Weights of a small GPT-style language model, trained from scratch on English Wikipedia: learned positions, 663M tokens.
Each number is 500 + 50 x the weight over its row's rms, rounded and kept within 0 to 999. Layers, rows and columns count from 0. Numbers have three digits each. The size before them is the row's rms in percent of the matrix's.

# layer 4 attention key, 512x512, rms 0.109, rows 340-383, columns 448-511
087:526401474486510474556430563551490475551506441442434544520547395468462538536550579548492421368453534544454536523423439500498503483453462533518476434427427543560565501532459551459428521580461425
088:502488392478449452490510466418411395475494458423526536551531424573512549489571466489438487442527457507477485481587504467559559529475526482489495534523496526444547537564480407439518498496505523
092:431585550562471505438472544524513508454546510468489491486477502568461530372462500449583526477487498439476453469496523505579582572543511431561481442418494540481515462458459500457474498512606524
098:529506510461587539561485493462507477500548545507451480559584502521526542480586504522431520530479535413484393485429561578684504459491470515461514492528424466466482437473479580461552513615605495
096:557599411467467505531543489462509517373463504527522535434520522609421518452565528563465431496404480542444518458429589460444451504470452466519450399504465434597506482550443496537541530497561513
097:508522456545462450565408410499504524483439446500460591481400570512668462429520506526496488480450482497625470487456528503454469503521462336521546546577526476523508498476584464572521541435527518
093:615654467548465491580426396476422584456525459495505508502449524542531435433514560474561472531518564533553444499519492483541533543536577499533574498405618517546525490471598544451492461570485573
095:536544594488473420484578509580453517532571533435549519629487498553479512471556483551485475533518453450462513469547478508509461616450438514543462518481476428475532534472526417464468533496504616
096:593494526526488515515601562601437527478328472510530440500556481532471509477504399541509485550478528506591422441488454476594485482448470548492484524505485533530555542454510565611522458486553504
089:554493531613505516468490344445435532553444462609535464586487476466660585502523510549471530494497409520464471526438419556511490465487620555592351533462428523487452505530477504444512508444485480
091:562525457474481526495559508507495570553512560509483469491592464409530438527541523508518595544493547528476454497450512491500561536542589463455430583547562544550521499459456505515549507571583419
093:580490519488524566473533512523536461487517524451519457534558430544454521522549402463618565503482467484404457475524571551446436536496512517576497412478507582425522524498469417509462502507513460
099:500530479608569495450428434551519468468539552508521472480545518501510416523512438394481441550448603456565604429494426557444455635584491570504527461480511460559534465550517488336496386442459477
097:476524506519526424516510442539594539384484448560601414510510500510696569459475485524575527580524434530515532507488538542477550453521459372480511541479460491503540452445540536459540579530471456
090:476514527466559531464463424453501434420565512373471496477501488548593555533526481487481332518463412525485445508480552532463544567537486448519499478397491497469496483539496548476514470542488410
093:493458520452495506455483510515423531490609534492447562609445469443442472535566481480405542483515515471524488504526482461432449496576578492524502521491492456548518498483462584523627519451425507
089:548343526578481449498432433470437516450488434485532574540463501488531480518530471522468590530502408591535563352509460487378495470506500558476462526518405559499513462528566517435618480488588526
090:537453465520458500509587438521558467593420561427501461517480475602447539520529528460418532450480544563566556520465450583414561612592613534448558551464508522499500432529499498448574495473466455
093:502417507471509402589425450470494502427524459479473544535585517550498538485481476503490471460538546461537491512462470562415524489533545573488482427482521494412562534496475473552576349406504464
096:590380452407556520496466523505509502513537439424519484533512541521562540518494491514414514498596466457596412541508612531448498424556488566515507470459490498587521452498506554594521524555553379
093:354579568467429480440459535541412440439432458561469447452509498465529480413505515479517380451409531561497449371523553442555507534518468488496540497470561601454434515566492444510476574506410428
094:462547463448520503527476556550458510478507497421526572522516456529558476537534482432494481500523527504546564585537477479456447413530443467511587550544557509542392516546521489424582511487480431
089:394549493574539517475438529589468472450533468477537518488485513531527469537511484503443513450470481455476486437454589487469510548502489614454516507532551459489546438389484519532577563506416525
090:531551491495430505506475432631482490576466522480548487550465437566507455495463466556475449544478407579576522502517457537559508495513510521499447505465513472485557472561517495584434470444601479
088:473541482542492440460467517557487462444388533497420492507431522522524544508444495556484590516488414565485613533529481579558456483575520494459654552482515471450552581481578549514485477544472461
094:540503518469516519508522469519416467344504467481485466581504447523590545426581467478508489449460475487402521584549411500579454481552457403556617515491499569445410451433523518466497434463582382
087:449357442450542522533508517538538471469538374489587518476475544490556458472519415529423609537496420440449524511541498560517460514381569600537572512479547516514525539473517444498479454595471594
094:518480553468447463614429489482474500541673624517439492460481549474484504541492443471570487481514578512441475596460531499462540562496566566491525520479483530500482607485490575603481480510532453
094:510602570513481615421419508490470496423457564529414499503510403482533527431581583385467450468453464551497445541378476500517592440511375552487498506454527521517496498400516549452499549481553399
102:511509463569541487586511532471508495531527482605535504437407485622395589463507642486492489502430474467549536498457487515530551536506531505373484570568578441486513454484475464523422514435459430
099:499494566512455485529532561520508539568481536699464501506512571438388414502490474526566479501529499460433502494567550436428523497473470500387495477526535521437514598412570505485472528432532558
093:516497564586506515595464470527437535507485541511452549520501478460546482506486515448525491483484467490577503437502602515369451495570502503546475442498516524528463499471421418451488529564484487
093:534429405488542547474536457450414379595501410535432470534415533434474564527523459487462455481447541535443495443558531425545549535543425416468485450524472418487427459585494576462577492543593520
092:495560531528510558517489498455493474495564428582499497589511455447507524505471471513468510467497517400438492465444456493471522430521630515520509577544496500553440452439564554390542356479508504
095:444509484464451406469524540525437491509600575542436520560497593384497627503602539505447504441584535479432581403551485530463534578491457472569471485482449473540495485521488509458516503483467513
093:383530481584445503498453586473488445537454473478511545482406570460470474472403513481450599448533476575461635541495564492514544526454501419530545457493489535481490502539554442517501433527465566
095:444613437445470518509493528535530519432510531590472498540469451595464517589543457477448482494487477519612449585465592419534551514460516513491534403502478524520580432580513434492481468470465530
094:509492466437487543464544478481541499542483551517475608560482436495498388471543456502449596452423510474451493500550398463440542492618468438523498479469430500520509512493519464417517471511487475
095:535528510500573509487491500464509500528497474588599410520451481558439565578573500523457458471554437490476586448574535452468549424470563510506460565490478516536424494533595598491500492520508466
094:486497489560557536484405438472492451530540483594555500519568546534513466472450561429556533507539465540410483588530495522429547451505506478516594564437501465526460539590467480609454493459543517
096:495602531476477482542452618571430496477602520403455472515547532567451411527442527519512471582517509524451514523531494544533434457572512524493544479466479541425552369529532476424644549611465540
096:505433514471549503527432553534510535562521475443535433468545475465506460514434492366482539507587364511430503486530518506392539511433502462411442488535534528465529499373512502537532473472506529
092:463458530455562497496517608528466574493549473532601446454496527566512605470541435537498455512455574489486481560561463432512546545461370473523495476584473567455500571541505452560493419537415510
099:494337495480542515485505478529505463479431578599623477503517456512482496514448428482539500477412586572451446484545507504472524612448527515478486485413515460476529524462481538525583527642464478
# layer 4 attention query, 512x512, rms 0.112, rows 341-383, columns 448-511
092:484533447569434479506510569491648486535501528449469523576553572506473566495471540538458370529546498533520480458487452473525506487421508504470526464493471463578538525535561335500592556567537414
091:461432539450509527528564506468573484443469461553499527490519582463466443505556468486486532617602538398428435432536506416494492449606548494448536415566516482437442479492478496513449479405440479
092:515534578514609589450568510495516528472563548570399494591606474505573486493493523484535406608477476473577530430532416478643475552444493480516497490505447536526467572387547575487502530509439500
092:447533502567434488513480489528513515462517454580567510506436513473440513415489464488529444573529442479470579484469463497427466489503506562488475450485505501527362476555531481476507568556495494
094:414567478470563565640489468463539513453536473483573544479452513556499612478476472484608480491556494444508476501536470478373565496523394450464498481553367537514501576418584529447541492563454511
093:545480504505430470544428468503406669570593452500483421468427424479512563507455448462522402554557569511550443450599513537514501443581496519439489423481496577594565534538584529496512404463538467
093:520465540474498619559531488465460508499538493557493567478403534492562524493577571480436388480456452495450526579533472452477562409505546571550508581494481504510536580573428504448440507471481406
097:446506544534453478599485551513513515522387598479508474468516494498502485412530491516507482488560491416525477548512475500462569429531520570454573523517447543518376545481476452511482439501498475
098:478436541457417455472565595506483446458418441512468537563490463473421522513517477553549570528429446512557501499554603579535492476480477487481457490513531454473440540554522440558491543479500483
094:470477533449491422568603522515472521445453547538481575427495490470536438477479487417567555432527548497536497513417558488485557537514442503431520550509499491519547469490438494493336501563501466
094:583539441411483576456441432472539463556554521549451464589500629536486546402541521585456482491580485560432425475500487535411452558429517507529530457488521507482521459481372403479506615430474495
092:510481453533634452521402479424512510492547529432560466532504447542541538470527528421509464536507571599463442468421495508619543545517539565394413442465535494496510473581480576383536461493475534
096:425539495531481449446642459495414565355399460577441475460494496530490486410429433449480504438470542466525586519489528536516569487584441442516483440523470532475515481523504498411483452517509571
095:484482516562622487579553539556384511530497554518539450446585482473505496557570485574484574573440431388549520475497546487489541557533501462534395557427500553487557520521531504577516539503499517
094:523500511483458456450436535463424513442551534515517462582545455530591472553520537507503490509578571472434473599616507462481434466543476403527524481468444470467533464590585442533571538488498583
098:497560546477484472550571517600597550423577432408383533563525483497513530573479497552392505482563510463417472483526561556392489477426448439488488565551461483454552484566543448463586611516535485
093:451555566496608531455551610528494462568545465470463581473521484520550554540521535443481529409527498576532454489509573473402556552476499491487485514499497511510507459417546505427513494502541487
088:495483475378517523532537509446547415548543448519465514525532451466397388512509507567553532407512587537534506519578460577601459649488544541472461479478560558491491500497486541458474452515413486
093:523437446554523572407530572482489566514439517501507426475572579504568455550446496488448470579591479558467521495512503571471546461481499488546393498498487435523412404480582555498444373442440589
098:463533447475452528402461508414443459576351539507574577430495581591518588517494493479566494473459522545504461453370580435456530642539522524538507469505457512552535463461515501452495512515516460
090:556530529366480483399496554541556537444591518516531461509483446397498467526550500521477440456563534577440484482516487502510459477412430398543523563552585573511474410478579501500484489504428445
092:481451509456499448497529532537564497488542504460462524523486498536514461642430511474541466556485536562510371583533423498494494457431521504494479513476576529485393488427590423515497594546453443
091:463508511517383494443454519500492556557528429443498622486499441510398489469496533489453575429488451567604498522582524534539592475535549493525448412571400467477523533518469482468485528572458522
089:599470412468497471437486489493459513469577462438535467454410485490462494524488529475489558438519503526541443519476505419465521534564386515452504435635501502598429459389463461553550491557472533
094:547511464483534508543522503430490482536612460488526545506375416526490482439519433551525419458538518500444453464436453519589553538487447467455486470386551558420545529400512408515555611484484494
090:481465483456535447464498526543535546454487401470484541540496566507486502512477582424518478551488405514610457521511571472504527637471465464504533525489434467444385481484445525484471447496479511
090:526540533484477447475531576458484504440508624546491557475496439507521553481495582474515458553570568476389456469553447509613488445521525528552423541550420487499428488532603537504535464491442454
099:529430516510595514507452442518465446391540527560527403495593534405529488460610522450388509579454472562505542538477493494538531474444436532531461444409535572529506543515574622444463423424518493
098:392511488506495443535421471531491478513489441430560416437477496514542482537485551499514539482532438484538515483561469540431582498566622461392460513553493522482492537544483486498420547603514504
094:507556471474558462481570510465444609550607477500564423489434537583440475497543470555466543547546571471494456503502525552467396513450418476486492434554614553465552577488405527530506517548495524
090:464549509453617527492471571601460484515513468405472477545509493536566383516523505511417539588485490540429478434557559400485456426535552510482474472539381484453547492491489557504546506501440488
091:464417434463567548498535508461518413566443442490465357576421493398530502496552501511475520509533519603532484514581649461517477458565486439546475436542522489490514490452596501488522443558562511
090:410483516493523506417492570485497371433443386525516492509529481404507514477471442495508560469523514518420553419507513517673472471437570531509597525543465569472499432438578577505559422498463405
092:517384421505605504364509526452479568523447553473574635501530513551477486606607505626536463563566471401461545508511468599531492541571548447502537477525520520526495519549498484486555525508527491
089:460466473495522563536532501490439618536464478472519523490484540469486490514547501587543505546425519494516485506445438423490537513418602582467470449539445446512496455532462457481409499490467514
093:494470525480482472483529450474512602530419558538486553447484486467456609586520372538467543569470477493609476577485552524438587464430434544500447517532506525495637569547446419440504464407435556
095:416561520460545421486461454375502518565517500457455477654469572490413472543434506449478462449466389385477506443482471530502501563477459497545428514430530568521454389385499464501566495499456546
093:552505465433466555389387482508509543417492534446435469477479528539466438470489451500448480414407471485503476462599446436553513444437580459475512458499543504418521476528584470430495597427448531
094:578476493487443382505325550490442491492543510507570580591537489501502440406456474531552541474498453508590502532553537509556442477575445517526513517537486385506480523549467499506490440482534615
097:477462541401504538560612456489513459491532382488436471441646613494506546448363484494543563548435515447534438525544486590534455504537494470571495509492507537530503435546487500424483568529464528
094:474549523492486519462504485454497504536478468489453534580581468468449590538380563375528441524475541515412597433534441509545521570423509480433474528423445542467521465485458433428561439486522483
092:465381387570509564543540483370502586475502470463543468473532470547443527621505574553528539554514581520491416602553431544561565496559489491518496495512531510444481536527486465471423413445552461
098:528494495448524502571467379575533468464444464570468553444467466562467551537502480480498482506501588571590538475509461560572459535480526496482534436579452524491506476554585487507564585533502514
# layer 4 attention value, 512x512, rms 0.108, rows 320-326, columns 448-511
089:448562517349561515479517482606604441423408508414481465498496432472535526444411513518527554474498475572515370534438507535475587556526479493457509472539528536555489509507492410556566516489556495
106:424459542506495479467623493480536424549442410468399495519520446507442508555465520486572536518548551473512555565451437544502433538516519472416558540430527438478525447512494445559501525526405474
097:526493576510471412401472493484552533483573450637545564479390552515480526479581570480602570518439436537547555436456499513443528601433501545500514460438528527471554466566569473440518581568493478
099:559517536466582494526497587473409516434506552540479467474480494513570553583447429516508515474562494516487550485500468501560559544498464515449524455448471512512491589514457574481488479513500567
097:439456485521511501551469408486547472536490561540396392485480503478460559480498479459574380531463445532561458473499591538482543567401482502548472529448491500563546420492551593464626509548519432
098:419534483521466532468480480434435478449515457488519493493453484545505409464513499583471557421474522494552539458424589512495469521486451535485577413463403535488502459510494377478554500499486563
095:581499461552527501576558577453453511510446456519472560516532510495460496512519533474506435447534447518508548460539518572459580517505531500485434497475489480519488539492465551520423506486483527
# layer 4 attention output (transposed), 512x512, rms 0.0981, rows 320-325, columns 448-511
099:500484540644481525523571598467544513579615475468510479502494492557467532557534467575499486514481551447472493442490514464499483530584584566479444534557515410416538511436531616452432561573453539
073:534515492563480497537489564535442522451470600483535433537462504456473547477558528532407530523425416456394498456560562450506604473515527494514397479507481510522515536400485531509564524431504521
101:484479409548520591511560442482510472473497569369471409484504529438568474563569497522454404527462445531456475522519460499466529447554491452487463554574465507525480563491475644572550439456481523
101:386444495442481489490486400550571516585478421576496466501541486573408428398519488521492472538479499432532448535485502480483515447555514488538513470626545550430488465504583455370520540489453466
094:514414549552500535459535569523479496468560518425550523402475448508471546477436524554479501480531574486466542502571486458474407483555509472497534426452495494436402563517529428527382451437511587
078:547551540530516448519482503538518520564517560456482523478565464513452521522469587393490408508496486488457481596509416544464498559487477488505534564517580531499469463442508570514449471508408401